Each number is 128 + 24 x the weight over the matrix's rms, rounded and kept within 0 to 255. Layers, rows and columns count from 0.

# layer 5 attention value, 128x128, rms 0.184, rows 45-63, columns 0-127
[[152 157 126 147 137 109 103  72 148 136 152 147 123  99 153 170 120 117 132 111 112  88 108 111 142 135 131 146 110 132 153 161 173 171 115 115 113 120 148 146 125 118 107 111 106 111 103 149 100 100 140  86 110 123  91  98  82 144  81 111 134 107 106 119 143 101  85 150 146 107 139 138  81 134 132  98 180 107 185 130 151 127 174 101 133  92 128 176 117 129 155 183 140 118 129 155 121 145 150 133 109 106 130 131 129 138 159 112 110 122 116 103 130 119 169 117 133 153 184 107 125 122  83 141 134 152 129 110]
 [143 124 148  94 117 156 121 161 140 159 134 121 146 129 120 143 132 114 136 128 106 111  95 149 149 139 119 114 114 144 189 145 148 115  96 145 110 127 140 152 161  99 123 169 105 136 133 126 129 117 143 118 131 124 127  32 103 148 129 140 126 137  59 118 110 141 112 142 140 138 127 140 118  97 115  88 149 138 139 110 121 128 131 153 147 115 141 130 131 147 140 125 126 142 117 128 114 132 115 100 169 107 144 116 153 149 162 146 129 147 121 128 131  93 127  94 134 104 147 102 153 128 148 118 101 106 124  94]
 [103 190 153 155 131 149  71 136 139 102 134 140 111 118 119 178  88 115 120 135 137 126 155 143 158 122 125 106 119  99 129 141 147 133 122 148 142 130 165 135 128 125 106 115 113  72 129  79 133 111 134 126 130 162 107 106 113 114  85 121 159 109 129  95 110 112 167 138 168  85 102 142 114 114  95 161 155 150 100  93 136 142 101 149 163 131 150 120  83 117 144 124 123 117 141 132 145 124 170 109 121 103  83 126 121 128 113 177 131 106 131 127 161 157 138 137 177  84 139 119 115  81 117 148  96 153 142  99]
 [142 116 113 158 126 124 123 145 121 147 159 108 160 134 110  84 141 148 136 116  72 100 106  73 122 132 131 101 142  88 120 162 141 147 117 111 143 150 124 136 125 144  92 121 164 156 161 120 128  89 105  97 125 136 116 143  79 119 130 149 121 106 126 130 154 113 130 121 129 134 140 146 141 112 128 123 142 104 117 130 152 163 137 134 132 114 149 141 125 128 113 123 125 116 111  84 115 155  97 144 134 116 141 138 110 121 165 150 162 155 115 129 148  85 149 108 110 126 155 176 161 128 135 147 144 126  75 131]
 [111 125 105 116 170 106 141 139 101 137 137 149 124 152 112 100 154 100 150 143 115 127  97  80 164 108 148  79 100 122 139 139 139 124  83 133 130 120 160 131 159 160 131 105 142 102 152 134  80 154 106 149 138 103 134 134 132 141 175 120 144 118  93 142 146 143  85 100 131 122 123 117 142  98 140 136  77 106 138 176 135 170 142 137 170 169 142 166 104  95 104 111  93 135 155 142 132 151 125 147 115 115 119 124 104 120 128 125 134 108 123 110  89 111 124 120 137 154 105 107 119 157 101 139 118 165 153 134]
 [170 158 133 142 125 120 145 140 106 131 151 178 149 150 138 165 129 138  94 107  88 117 108 145 116 116 109 157  89 130  80 125 101 149 101 137  89 127 135 113 165 146 108 139 115 111 131 133 149 101 118 116 102 135 150 150 135  99 125 161 152 131 121 156 140 149 136  99 148 156 137  88 120 169 146 159 100 130 109 127 144 106 134 166 134 181 103  93 146 117 159 137 162 137 137 164 114 197 120 144 138 129 126 138 126 155 155 115 128 121 121 148 113 159 144 142 123 130 107 106 109 137 122  92 137 144 129 145]
 [102 173 120 125 124 134 123 158  89 131 140 142 115 119 144 149 148 138 143 126 126 124 136 120 121 165 144 137 124 126 144 119 143 134  95 123 133 113 137 115 148 127 139 111 132 111 128 111 142 156  89 167 148 129 155 127 144 132 120 111 152 121 175 117 151 124 113 146 126 116 130 138 132 133 164  84 125 140 118 131  99 148 136 141 132 149  97 125 121 119 108 102 105 119 116 121 165 106 123 145 127 160 124 121  84 135 119 102 137 106 138 125  82 123 153 135 133 127  88 144 113  82 138 139 143 105 105 133]
 [142 137 154  77 130 103 142 146 134 132 103 149 123 144 120 168 153 114 163 131 126 130 131 110 119  87 115 128 151 128 143 123 128 149 138 119 126 133 137 106 160 172 108  93  85 137 143 139 136 149 131 117 121 108 158 130 126 109 183 130 166 157 151 134 113  83 151 154 162 105 113 157 152 116 124  74 157 105 139 112 154 120 116  81 117 120 129  84 125 133 127 145 127 132 118 117 154 132 164 169 141 117 145 109 128 153 146 101 109 113 122 123 122  98 111 114 125 154 100 154 101 165 139 131  92  91 125 127]
 [101 133 124 177 126 125 135 119 138  89 170 130 103 149 146  93 108  99 129 122 127  95 146 117  99 119 135  70 116  87 155 122 150 139 142 156 166 134 128 100 128 146  96 138 145 120 102 150 173  71  87 127 144 175 121  85  97 137 120 107 106 143 137 153 149  87 116 184 147 142 144 134 129 137 115 131 151 124 121 139 145 117 119 139 105 126 125 133 144 167 108 121 107 155 151 131 138 130 159 143  94 132 109 100 109 134 123 125 155 137 138 120 132 105  99 125 186 149 144 130 109 121 145 108 148 152  80 121]
 [140 122 127 120 144 103 164 143 151 162 117 114 163 140 153 141 115 143 134 108 122 131 168 128 114 147 129 127 156 134 132 115 119  88 125 121 115 127 106 131 135 122 135  97 126 125 127  87 136 155 168 139 121 134 157 166 100 124 109 130 134 106 155 151 130 148 107 138 140 121 137 162 106 126 131 148 150  45 147 141 121 111 155 114 157 117 130 113 103 122 139 107 151 157 123 150 150  99 101 128 141 145 125 143 161 118 133 161 112 128 103 167 137 119 115 133 123 143 117 112 115 129 141 102 116 164 129 105]
 [152 153 110 139 108 103  84  98 148 149  89 153 124 145 138 148 150 105 129 152 150 153 126 159 121 141 133 120  87 116 114 130 147 123 128 142 106 135 132 159 155 128 111 132 121 145 123 154  91 109 138 103 146 126  91  87 109 122 192 163 135 137 125 135 121 158  93  63 162  98  95  83  70 143 143 148 147 148 119 148 157 142 149 130 141 125 140 148 110 157  92 136 124 121 139 105 133  94 141 133  96 119 123 142 135 175 146 145 145 107 136 113 120 148 117 117 144 101  76 130 122 132 126 108 138 105 158 119]
 [128 127 157 116 114 117 128 143 128 169 103  93 108 146 172 142  77 173 121  98 123 162 120 153 141 121 118  91 134 147 115 102 175 144 147 105 132 178 129 149 126 139 104 114 142 143 112 140 146 136 139 156 140 142 144 149 151 117 137 131 109 132 157 139 172  63 101 114 119 161 146 107 100 119 148 137 128 121 108 120  94 174 103 137 150 131 116 132 107 104 125 137  93 149 132 110 115 125 103 140 104  82 150 158 152 160  97 118 124 163 105 150 110 133 137 129 114 126 122 100 103 138 102  97  95 119 129 120]
 [125  31 111 114 126 120 132 184 138 168  98 119 165  91 125 110 141 149 127 134  81 131 151 137 134 113 139 174 149 138 127 101 110 130 109 128 118 159 171 153 115 123  73  90 121 111 147 157  86 185 108 129 138 153 122 117 108 165 115 118 153  79 106 128 141 108 103 152 136 115 140 114 154 112 121 170 140  93 152 125 161 145 171 144 169 136 185 142 138 149 128 120 143 106 114 127 129 166 139 120 123 155 144 136 150 135 130 143 132 130 139 116 160 106 119 152 101 122 152 122 136 137 112 151 170 125 118 135]
 [123 154 128 140 110 140 145 141 114 116 129 109 154 141 114  95 113 101 121 134 141 140 129  80 160 190 138 136 169 119 131  94  99 103 112 133 167 139 118 171 107 135 138 132 121 166 174  90  98 134 134  92 106 105 149 137 140 134 113 156 113 111 156 147 136 115 101 131  90 113 176 179 120 114 120 124 148 134 148 141 138 141 125 104 141 161 133 113 113 121 123 154 159 116  88 131 100 116 111 121 117 169 128 136  90 161 133 124 148 126 115 118 106 145 147 116 118 167 117 134 128 109 126 128 127 117 104 102]
 [114 102 127  95 108 133 130 162 139 140 130 101 100 112  81 117 135 124 125 150 117 134 145 140 133 116  99 109 106  78  84 138 108 137 147  85 130 146  92 153 146 181 129 127 154 109 100 112 105 171 141 134 115 131 176 171 125 145 103 120  89 133  99 127  95 168 120 113 139 133 119  98  83 161 145 127 145 155  95 108 103 102 129 130 101 116 155 137  79 117 169 117 138 136 122 120  88 143 135 122 126 107 148 139  94 134 153  96 128 145 100 153 125 131 161 161  87 162  98 122 164 154 159 141 100 132 130 122]
 [138 116 151 109 144 116 129  90 155 124 126 151 174 120 114 134 144 112 139 112 146  85 139 120 169 144 121 127 100 146 149 109 130 150 107 123  98 103 139 153 141 131 127 139 130 110 124 132 153 132 112 134 141 120 123  96 117 135 136 130 149 135 157 156 145 102 117 140  96 121  99 138 121 143 106 132 140 160 128 132  77  93 124 104 150  90  95 109 123  88 146 150 113 112 127  87 118 169 168 181 136 132 147 137 116 142 171 114 135 128 105 151 153  96  60 144 141 128 108 125 154 116 109  96 107 102 114 165]
 [153 119 116  73 120 145 121 157 115 135  89 167 139 111 139 115 138 161 171 120 115 156 108 128 117 156 112  98 150 160 110 144 170  88 116 141  96 137 119 158 180 120 169 138 135 116  65 132 173 120  89 118 111 135 146 134 118  89 150 120 153 163 163 160 109 133 142  93 137 167 127 112 143 143 207 191 121 147 141 163 111 155  98  90 143 132 128 154 124 113 128 107 126 143 144 128 123 103 115 149  95 131 121 115 125  89 127 136 134 108 114 120  74 133 157 151 160 128  88  90  77 161 102 130  97 137 159 129]
 [139 117 153  91 104 156 133 127 121 108 114 115  97 108 115 172 117 139 137 168 113 104 166 112 141 114 133 137 139 152 125 156  99  78 159 156  70 120 107 127  98 121 179 131 173 135 142 141 112 118 116 104  90 124 136 115 150 185 126 116 148 144 116  83 117 120 130 122 123 124 123 159 109  98 108 111 121 117 119 137  94 174 138 142 122  95 142 110 118 106 125 110 139 110 148 118 130 127 128 136 155 103 129 139 147 126 184 164 110 141 119 123 141 127 142 147 114 152  71 140 120 161 142 116  96 105 138 113]
 [122 102 120  34 126 131 160 126 125 119 128 140 128  96 113 130 134 128 163 163 139 129 118 125 174 119 114  98 162 113 160 124 172 118 174 105  99 112 109 105  71 147 130  84 158  81 178 141 101 132 111 131  91 101 181 139 121 134 105 113 120 145 141 148 146 158 111 100 116 101 122 146 128 131 172 138  84 134 143 110 101 148 147 109 118 140 164  99 114  80  93 111  95 142  97  68 104 125 141 127  87 101 140 148 125 143 162 129  88 171 102 143 138  92 118 155  64 146 146 154 121 171 107 118 127 131 128 128]]
# layer 5 attention output (transposed), 128x128, rms 0.17, rows 45-63, columns 0-127
[[116 144 105 123 103 137 115  83 128 156 120 138  88 156 149  76  89 164 147 112 105 134 135 124 123 147 147 174 132 173 145 153 123 125 151 135 126 132 144 157 148 104 155 141  73 136 152 148  94  99 117 134 121 128 105 125 134  65 167 101 155  91  85 122 117 119 148 110 162 151 135 137 120 144 124 128 151 112 160 115 149 151 130 114 129  97 135 173 145  81 101 142 158 187 177 145 116 133 158 128 122 127 113 103 136 105 172 127 152 122  56 133 152 158 106 117 172 112 139 134 122 157 108  91 143 127 115 152]
 [137 113 159 101  66  92 158 126 123 162 172 144 150 139 130 123 159 145 129 119 160 110 114  92 137 111 127 170 122 133 119 165 125 131 141 187 113  99 143 136 141  84 135 157 136 131 102 139 120 140 107 149 124 140 135 136 156 101 127 102 118 116 138 106 128 119 106  92 125 107 149 108 165 105 156 141 118 143 142  95 138 143 157 149 122  81 129 153 111 133 120 121  92 160 135  91 117 134 127 153 103 126  94 112 159  68 118 157 182 104 152 151 142 113 127 104 175 150 122 118 137 132 111 153 142 149 110 114]
 [165 176 140 139 105 123 102 139 103 133 111 146 126 110 159  71  96 148 132 138 161 125 131 137 109 114 128 126 102 119  88 147 109 171 163 149 144 148 122 126 106 115 151 136 135 115 153 117 135  94 129 188 142 159 140 136 114 140  98 119 137 142 119 139 108 124  89 129 139 119 180 116 129 127 139 159 130 114 100  92 112 109 110  92  99 178 125 118 100 157 108 127 121 108 129 154 144 130 181 113 125 101  72 142 145 151  98  88 140  88 107 103 147 134 171 114 106 129  79 148 104 113 128 126 150 122 113 125]
 [133 151 128 160 135 141 155 128 162 162 155 113 121 113 170 102 141 135 123  72 124  96 135 127 145 105 136 127 155 136 132 134 194 183 105 143 111 145 102 144 115 103 113 160 147 125 154 104 115 141 137 132 116 155 116 116 144  90 149 123 115  74 123 165 159 122 136 154 124 112 110 186 129 129 142 113 140 136 172 165 153 111  93 172 122 122 162 143 124 109 126 148 117 128 134 122 111 136 123 139 149 105 108 114 107  91 175 154 136 115 114 133 116 110  95 156 151 121 150 132 141 141 103 141 144 121 172 125]
 [131 143 112 162 155 130 149 159 103 121 167 115 130 131  92 117 139 136 166 121 131 132 148 166 164 122 151  99 130 187 119 112 158 162 142 149 122  94 113  69 144 136 102 140 121 119 120 125 102 122 128 145 115 138  94  91 113 121 140 165 134  66 165 118 139 138 135 125  78 188 137 108 113 136 122 156 128 120 107 134 116 147 127 154  99 111 149 149 139 153  97 137 158 147 131 124  90 113  97 103 147 117 148 100 105 114 120 141 126 101  73 105  94 139 131 135 146 159 143 135 127 151 136 122 104 134 124 109]
 [158 115 130 100 155  98 125 103 143 151  81 157 150 140 133 148  99 109 128 134  97 101 100 131 126 102 127 113 143 131 139  87 128 136 128 107 126 131 120  81 151 122 122 130 143  87 142 154 131 158 122 143 144 118 108 142 138 139  85 133 120 123  97 116 155  99 124 152 164 138 131 132 111 116 144 116 110 177 133 152 120 135 151 100 139 137 164 145 130 100 126 196 124 114 125 131 163 117 115 110 149 153 162  98  95  82  98 152  84 115 122 100 145  92 101  93 122 172 150 114 129 140 127 115 124 122 112 120]
 [110 161 138 104 108 167 140 151  79 105 131 129 114 143 120 143 142 127 102 125 117 126 138 146 123 117 131 123 143 119 117 110 138 124  98 127 149 164 137 130 129 152 101  80 103  94 129 116 106 137 101 163 139 100 130 138 155 108 130 170 137 160 146 129 117 121  89 144 137 124 116  90 119 137  84 117 138 116 101  69 108 138  97 117 115 103 143 136 117 129 165 119 108 107 126  97 135 165 147 131 115 112 124 157  78 116 108 108 144 128 103 144  99 154 117 175 128 111 144 123 134 126 124 127 136 147 110  98]
 [ 89 132 130 170 128 160  95 130 124 120 183 127  84  93 113 159 121  98 111 156 109 146 100 127 155 116 106 128 139 121 133  75 111  90  99 152 152 148 141 128 116 142 131  97 155 108  85 148 133 146  87 115  68 146 145 129 166 161 155 145 126 122 127 178 127 151 140  79 115  99 161 179 131 146 140  97 129 167 125  94 151 191 120  92 119 100 131 157 135 113  94 116  84 133 162 190 107 136 107 127 130 114 174 119 122 102 121 117 147 134  99 109 113 147 105 120 122 149 128 124 131 153 128 139 133 119  89 127]
 [118 110  83 118  99 151 116 129 127 134 115 152 129 138 190  95 125  93 128  86 160 120 126 156 145 121 173 125 136 115 125  67 120 145 112 142  85 164 103 143 140 158 138 133 130 140 159  97 131 119 103 102 117 139 103 106 142 110 160  98 140 110 158 136 120 110 129 116 110 110 117 108 138 101 161 141 129 135  91  94 110 112 133 162  90 139 110 122 116 131  99 130 110 133 109 141 110 120 164 117 131 133  77 127  88 139 157 109 130 114 160 140 108 147 102 109 138 106  98 107 117 154 123  77 127 139 181 135]
 [113 116 157 130 120 131 175 136 120 144 159 115 157 152 135 113 105 117 170 102 110 156 122  93 138 145 106 170 138 118 144 119 104 158 113 118 134 154 125 137 120 109  83 117 110 119 133 136 148 134 137 176 124 105 166 136  93 180 162 146 138 133 123 155 128 129 166 153 111 148 103 161 125  98 103 150 138 133 166 149 164 139 145 138 121 133 138 167 113 104 122 102 110 103 158 136  97 147 180 116 134 133 136 134 156 165 119 134 101 153 145 116 132 127 151 103 134 143 170 108 114 122 152 121 114 120 114 139]
 [170  81 152 142 148  72 108 127 107 141 129 120 141 170 139 162  94 159 143 141  89 113 120 188 117 145  91 136  89 131  86 124 135 119 155 140 146 118 135 109 112 135 119 162  99 126 118 135 121 149 142 131 145 145 142 100 127 142 125 126 101  93 160 123 120 105 103  99 125 162 109 143 128 179 151 121 115 134 105  72  91 124 113 138 155 143 143 147 141 122 115 146 137 194 168 129 132 128 113 100 146 111 132 140 134 112 111 129 137 140 142 117 159 125 149 102 161  89 134 141 137 129 123 110 128 128 120  91]
 [174 160 143 118 135 153 138 129 152 124 126  69 126 117 123 104 108 111 132 125  74 151 124 156 129 123 111 169 122 129 143 156 125 142 114 106 115 133 149 166 119 120 126 145 112  82 118 139 122 149  94 157 119 161 117 181 120 160 129 107 133 115 112  95 126 106 130 104  98 127 137 113 160 124 103 100 115 130 103 132 100 100 131  99 105 137  87 103 113 132 122 161 103 125 111 121 124 177  87 138 154  88 109 121 127 120 139 132  99 119 198 131  74 130 154  88 133 145 110 128 133 147 133 116 138 105 141 121]
 [112 137 132 118 159 121 127 188 146 143 177 157 133 128 129  86 160 139 126  94 165  80  72 101 117 133 138 140 138 116 136 147 159 131 138 106 109 125  89 146  81 115 114 133 151 194 149 105  88 154 131 176 129 141 120 146 149 152 100 133 162 126 106 158 116 104 149 153 147 166 149 169 130 112 131 153  90 137 166 150 112 167 111 136 171 129 100 139 153 101 144 156 129 156 152 119 134 110  98 106 145 146 140 153 127  92 127 140 149 115 128 144 105 145 140 141 124 108 153 167 131  88 104 118 160  80 137 164]
 [127 148 128 147 101  98 169 138 108 132 141 113 142 175 129 100 148 126 146 133  94 138 151 135 146  93 110  94 164 118 131 122 136 115 121 119 142 147 133 128 154  94 113 120  88 128  99 122 141 133 131  92 111 121 155 139 140 101 109 150 116 106 114 191 129 145 143 151 158 130 118 163 114 141 133 122  96 174 138 132 160 119  67 125 167 148  98  99  84 114 169 152 144 140 127 186 111 129 168 108  94 129 113 124 130 155  75 117 152 141 146 151 153 156 128 183 133 109 142  97 117 132 119 121 142 131 112 113]
 [168 151 169 143 156 130 109 112  89 118 155 132 138  93 132 148 114 114 124 129 102  93  51 122 153  85 167 126 150  82 114 148 164 125 126  84 129 167 125 143 112 132 102 141 122 148 103 160 138 185 178  94 162 106 122 131 109 146 113 114  77 122 123 108 131 148 152 105 148 158 120  97 158 117 113 146 132  99 176 120 119 104 137  73 131 150 123 157 100 133 137  97 148 117 125 130  90 138 128 128 125 101 119  97 120 123 120 113 141 131  79 138 128 127 125 144 139 158 112 138 131 174 146 120  78 134 136  85]
 [ 63 144 133 111 125 133  78 111 169 126 151 162 125 124 135 132 135 114 122 153 108 160 120 111 114 131 126 151 168 112  92 130 108 103 169 116 134 135 149 132 113 127 146 147 103 125 135 138 138 126  73 145 126 125 116 133 135 129 109 197 120 111 171 124 127 121  84 121 111 144 116 116 113 107 151 144 135 153 120 165 116 162 155 119 144 117 173 153  87  99 131 119 135 100 127 161 132 152 122 113 151 117 161 115 125 113 156 147 150  95 123 105 132  91  76 154 100 111 117  94 141 147 116  88  99 107 120 113]
 [117 140 113 111 124 190 154 113 142 108 128 100 138 112  91 178 111 138 152 108 135 137 150 191 145 149  88 113 136  85 121 137 154 146 153 114 135 155 167 120 128 116 100 139 133  73 107 157 134 150 109 119 119 151  98 105 114 182 175 136  89 126 136 127 150 128 142 149 121 136 141  96 127 130 136 151 101  97 124 163  95 172 161 126 134 114 117 130 136 104  85 160 111 128 162 135 155 130 152 157 123 156 109 120 156  65  95 146 118 126 126 102 169 161 147 128 171 109 170 132 162 170 176 138 104 139 136 130]
 [143 145 125 107 101 130 140 126 123 135 163 169  98 160  73 118 142 119 112 138 116  86 164 120 113 159 168 129 110 153  90 175 129 120 146 135 134 141 113 148 118 138 100 135 113 150  80 131 124 111 129 131 137 123 170 107 106 143 113 133 139 127 149 106  92 140 118 101 170 146 160 117  86 109 144  79 173 173 119 134 127 135 143 105 101 159 150 140 142  85 152 139 144 119 139 142 126 114 111 155 104 108  82 131 132 128 154 104 148 152 125  95 129 102 163 126 139 144 138 109 189 158 135 189 123  99 131 152]
 [ 98 179 118 155 157 162  82 117 151 163 143 124  93 103  69  99 155 119 149 125 100 111  92  78 131 162 157 134 135 128  91 149 160 130 137  83 105 127  80 126 141 110 108 131 140 132 135 138 120 121 103  90 121 134 121 135 102 142 127 168 145 127 150 126 116  91 133 112 135 122 128 121 143 193  95 136 129 164 137 141 111 135 105  66 111 147 113 121 116 114  92 121 119  72 138 104 119  91 107 155 123 111 104  98 134 152 156 161  93 176 133 132 125 136 162 149 177 121 106 120 151 187 177 129 141 123 114 101]]
# layer 5 attention query, 128x128, rms 0.146, rows 64-71, columns 0-127
[[126 111 117 134 137 139 111 104 111 111 154 106 125 131  90 116 127 129 140 103 143 124 109 142 152  99 135 117 156 135 148 152 133 118 142 101 136 131 147 108 116 114 145 123 132 133 138 126 114 120 144 146 123 131  91 141 136 135 125 156 160 134 119 129 134 150 150 116 140 131 125 124 128 138 110 117 110 106 110 144 132 129 129 126 129 130 129 146 125 113 109 131 116 113 136 127 108 124 119 119 118 124 133 139 136 132 136 159 120 146 138 125 141 120 143 152 110 148 142 163 139 139 131 119 118 128 149 125]
 [143 158  96 113 135 154  84 164 153 101 230 122 173 157 124 102 110 194 123 128 124 154 112 151 145 112 100 131 156 143 207 137  93  59 173 137 111 106 134 148  55 183 147  95 172 180 141  91  92  67  81 213 195 145 128 179 153 162 143 163 178 128  39  77 156 102 127  97 182 125 120 146  99 131 145 100 131 137 134 135 159 117 180  31 126 125  82 120 126 162 157 116 126 108 166 118  87 205 154 110 139  47  70 136 128 161 138 147 180 143 108  97  83 107 150  98  98 170 140 127 109 126 130 175 152 211 161 201]
 [109 138 129 123 116 101 167  56 159 135 153 162 152 125 153 122 124 141 118 110 139 162 144 119 101 109 133 136  81  99 124 117 130 121 121 124  79 138 138 108 119 121 132 125 163 123  89 110 121 140 153 171 130 136 169 115 125 137 125 105 122 125 105  95  98 112 141  90 163 127 152 129  84 116 123 172 137 134 155 123  82 116 138 104 119 133 125 134 162 145 145 116 128 127 164 122 146 124  88 124 125 127  94  91 113 129 151 111 107  91 100 128 161  77 148 137 115 153 136 139 130 114 146 130  70 126 127 136]
 [141 145  99 108 131 143 140 143 129 120 159  96 161 154 170 160  81 163 113  95 111 103 137 126 117 118  88 130 130 150 157 156 107  79 130 127 133 121 114 142 137 148 120 111 130 116 151 125 116 100  68 138 160 127 138 156 106 135 110 133 140 169  89 121 124 136 158 112 179 122  94 168 169 131 139 132 135 104 135 120 153 114 156  58 114 117 109 132 102 140 166 136 116 127 141 119 110 177 102 120 117  68 120 141 117 135 105 150 149 129 126 142 114 127 133  91 112 132 139 117 170 151 143 133 152 164 145 180]
 [125  89 192 152 122  82 128 161 120 115 118  93 105 123 120 104 125  62 141 143 166 157  44 165 125 139 195 149 107 147 158 140 119 156 122 117 154 122 131 145 138 126 111 105 118 109 143 111 143 125 171 117 106 137  64 112 109  99 121 135 138 105 154 164 125 181 138 117 114 112 118  97 141 154 106 122 135 139  82 157 133 121 115 160 129  87 117 141 109  99  90 137 108 148 102  88 141 102 138 143  88 154 153 129 152 121 122 102  96 173 173 120 137 142 103 153 132 126  98 122 112 143 111 137 142 134 149 116]
 [ 96 161 113 156 143 158 122 115 159 135  58  69 132 152 178 156  98  77 138  86 118  87 146 118 111 123 121 130 134 171 119 172  85 123 126 142 130 136 150 134 119 110 113 142 156  88 111 121 121 149 117 117 132 114 118  79 121 110 133 141 150 135 132 158 137 131 153 114 141 129 141 155 115 146 124 133 128 105 165 125 117 131 103 112 158  75 117 170 129 119  95 126 136  80 137 128 121 158  56 116  88 123 156 150 127 143 144 139 121  86 142 138 131 138 144 112 134 121 162 163 176 134 135 109 149 126 118 142]
 [134 102 146 104 148 130  93 150  93 114 170 139 148 152 120 118 119 131 127 142 117 124  86 140 128 156 131 156 167 147 144 136 140 156 124 157 113 121 164 140 135 166 151  96 136 161 115 137 119 105 116 128 122 135  90  85 124 106 136 153  96 133 107 142 103 154 116 120 159 137 130  95 115 166 124 166 129  97 124  85 148 114 139 107 130 106 121 169 150 119 120 121 135 129 166 119  97  87 121 150 137  93 132 112 143 177 120 148 126 125 130 113 111  82 108 116 109 146 113 118  86 125 102 142 127 138 152 143]
 [116 143 160 171 150 102  92 124 151 129  95 152 125 118 131 131 153 112 112 135 152 122 129 104  87 107 137 124 108  82 150 137 117 147 141 117 152 159 185 175 131 139 125 176 108 123 162  94 124 157 146  98 107 158 105 118  87 105 121 100 136  76 133  92 137 104  84 178  93 157 148 173 125 136 137 112 136  71  89 143 115 111 138 147 139 134 152 107 115 101 156 109 133 167  60 129 150 128 127  93 128  83 137 161 114 144 132  96 115 134 147 133 114 177 113 155  96 104 118 130 142 110 103 107 139  92 154  94]]
# layer 5 attention key, 128x128, rms 0.153, rows 64-71, columns 0-127
[[ 81 110 211 119  97 147 131 118  91 183  67  96 102 153 110 170 122 101 130 155 155 119 115  99 102 146 146 167  93 130 166 106 117 144 117 149 152 122 141 171 165 152 137 160  75 114 150 100 105 152 143 134 114 161 117 120 130  52 114  99  80  93 162 177  93 112 130 126 128 152 124 123 156 136  58  73 146  75 137 105  87  90 125 176 143 130 169 147  94  40  90 108 140 148 127 156 158 133 159 161 108 125 206 139 118  94  96 102 102 141 179 153 153 175  69 108 126 105 121 133 108 115  53 119 122 116 111  86]
 [153 156  79 112 122 120 100 159 147  85 170 158 155  92 145 136 123 169 129 111  97  99 135 104 128  92 148 120 144  95 136 117 159 122 144 131  92 115 132 118 110 100  99 141 137 100  94 116 155 124 128 113 141  93 138 112 114 170 112 176 137 155 120 126 147 104 122 135 124 122 102 133 118 142 167 198 117 106 139 108 131 149 105 110 112 138  96  82 154 162 153 129 108 120 141 104  95 125 109 126 141 141  59 120 115 139 143 137 139 110  81 129 100 105 165 135 116 124 119 113 143 148 176 123 138 114 115 144]
 [ 96 103 136 144 111 125 121 125  85 109 137 110 123 158 108 105 171  92 137 153 174 132 141 147 100 146 147 122 127 162 134 182 133 176 110 110 121 160  71 143 146 143 148 140 141 136 153 129 124 141 155 171 122 135 129 135 140  77 128 119  99 142 132 141 140 146 121 159 121 139 138 157 100  92 129  76 110 126 113 147 168 133 125 192 150 136 151 153 119 129 112 134 135 108 102 117 168 148 150 137 166 113 174 144 115 169 129 110  97 141 158 123  98 162 106 103 106 113 131 145 118 106 103 153 139 138 129 147]
 [145 140 111 119 120 124  98 127 124  78 142 161 150 133 144 167 178 132 100 150 126 147 112  94 126 141 154 143 136  83  80 119 130 138 134 132 121 132 127  93  82 157 154 123 144 132 170 116 169 162 167 115 117 143 163 102 125 146 117 154 174 145 116 142 130 123 125 104 127 138 146 143  94 111 159 181 139 119  86 103 146 133 134 109 124 161 136  54 130 175 166  96  86 111 140 117 124 100 153 131 134 118  68 117  95  94 207 101 169 136  89 115 111 122 140 165 119 106 144 119  97 137 135 163 111 111 120 162]
 [ 79 126 137 125 117 169 160 134 137 157 104 115 120  98 106 101 129 126 127 146 129 169 142 127 155 121  78 129 151  93  92  93 107  94 113 140 145 169 112  84 103 146 153 123 119 118 135 123 157 147 134 148 110 152 139 161 151 128 123 135 126 132 117 104 108  94 118  97 125 148 184 124 182 119  97 118 140 128 132 145 129 132 149 124 127 163 155 135 115  93  99  94 146 137 127 159 122 123 119 101 114 141 145 127 113 121 147 134 142 127  98 165 142 137 134 151 134 154 133 109 112 130 121 115 128 104 137 125]
 [124 128 150 152 147 106 138 150 119 133 118 162  94 145 117  96 147 117 165 117 176 156 102 107 135 126 142 107 118 145 115 116 114 125 131 150  87  86  89  97 135 121 122 131 132 118 145 111 117 132 166 126 135 142 111 147  96  85 111  96 138 170 110 131 128 137 111 179 120 106 144 158 194 136 141  57  79 153  98 134 119 127 144 159 114 140 142 187  92 113 107 108 160 135 113 145 167 108 174 132 105 128 171 110 133 144 101  96 127 179 127 147 162 161  98 125 142 181 135 156 135 119  97 133 118 102 122 120]
 [ 92 113  86 150  93 182 147 123 112 128 141 120 132  75 113 165 125 137  96 144 126 146 100 125 147 143 129 113 162 137 133 146 142 133 139 115 113 161 155 157 112 108  91 141  75 138 143 115 146 124  87 148 111  91 129 141 151 223 137 136 139 137 190 124 175 173 113 112 128  94 142 143 148  96 131 166  85 157 142 133 110 109 107 120 113 106 132 152 142 124 153 120  96  95 144 110 124 183 141  99  83 178 154 119  80 112 137 168 102 112 103  98 139 106 146 167 137  61 125 141 142  93 162 112 127 144  88 168]
 [129 103 110 109 118 147 138 129  99 102 111  95 144 181  97 131 161 135 135 121 170 131 166 183 116 158 106  92 105 160 116 135 153 126 140 119  98 131 109 137 191 132 128  99 126 128 107 146 106 165 138 175  90 117 150 168 151  91 116  94  84 129 138 145 123 126 141 103 130 136 139 118 138 124  67 122 143 127 151 143  93 138  99 100 129 130 152 160 127 113 132  98 187 136 170 139 160 111 144 164 177 133 149 133 151 133  58 121 135 153 191 131 148 151 170 113 160 116 142 134 148 140 124 102  77 120  99  98]]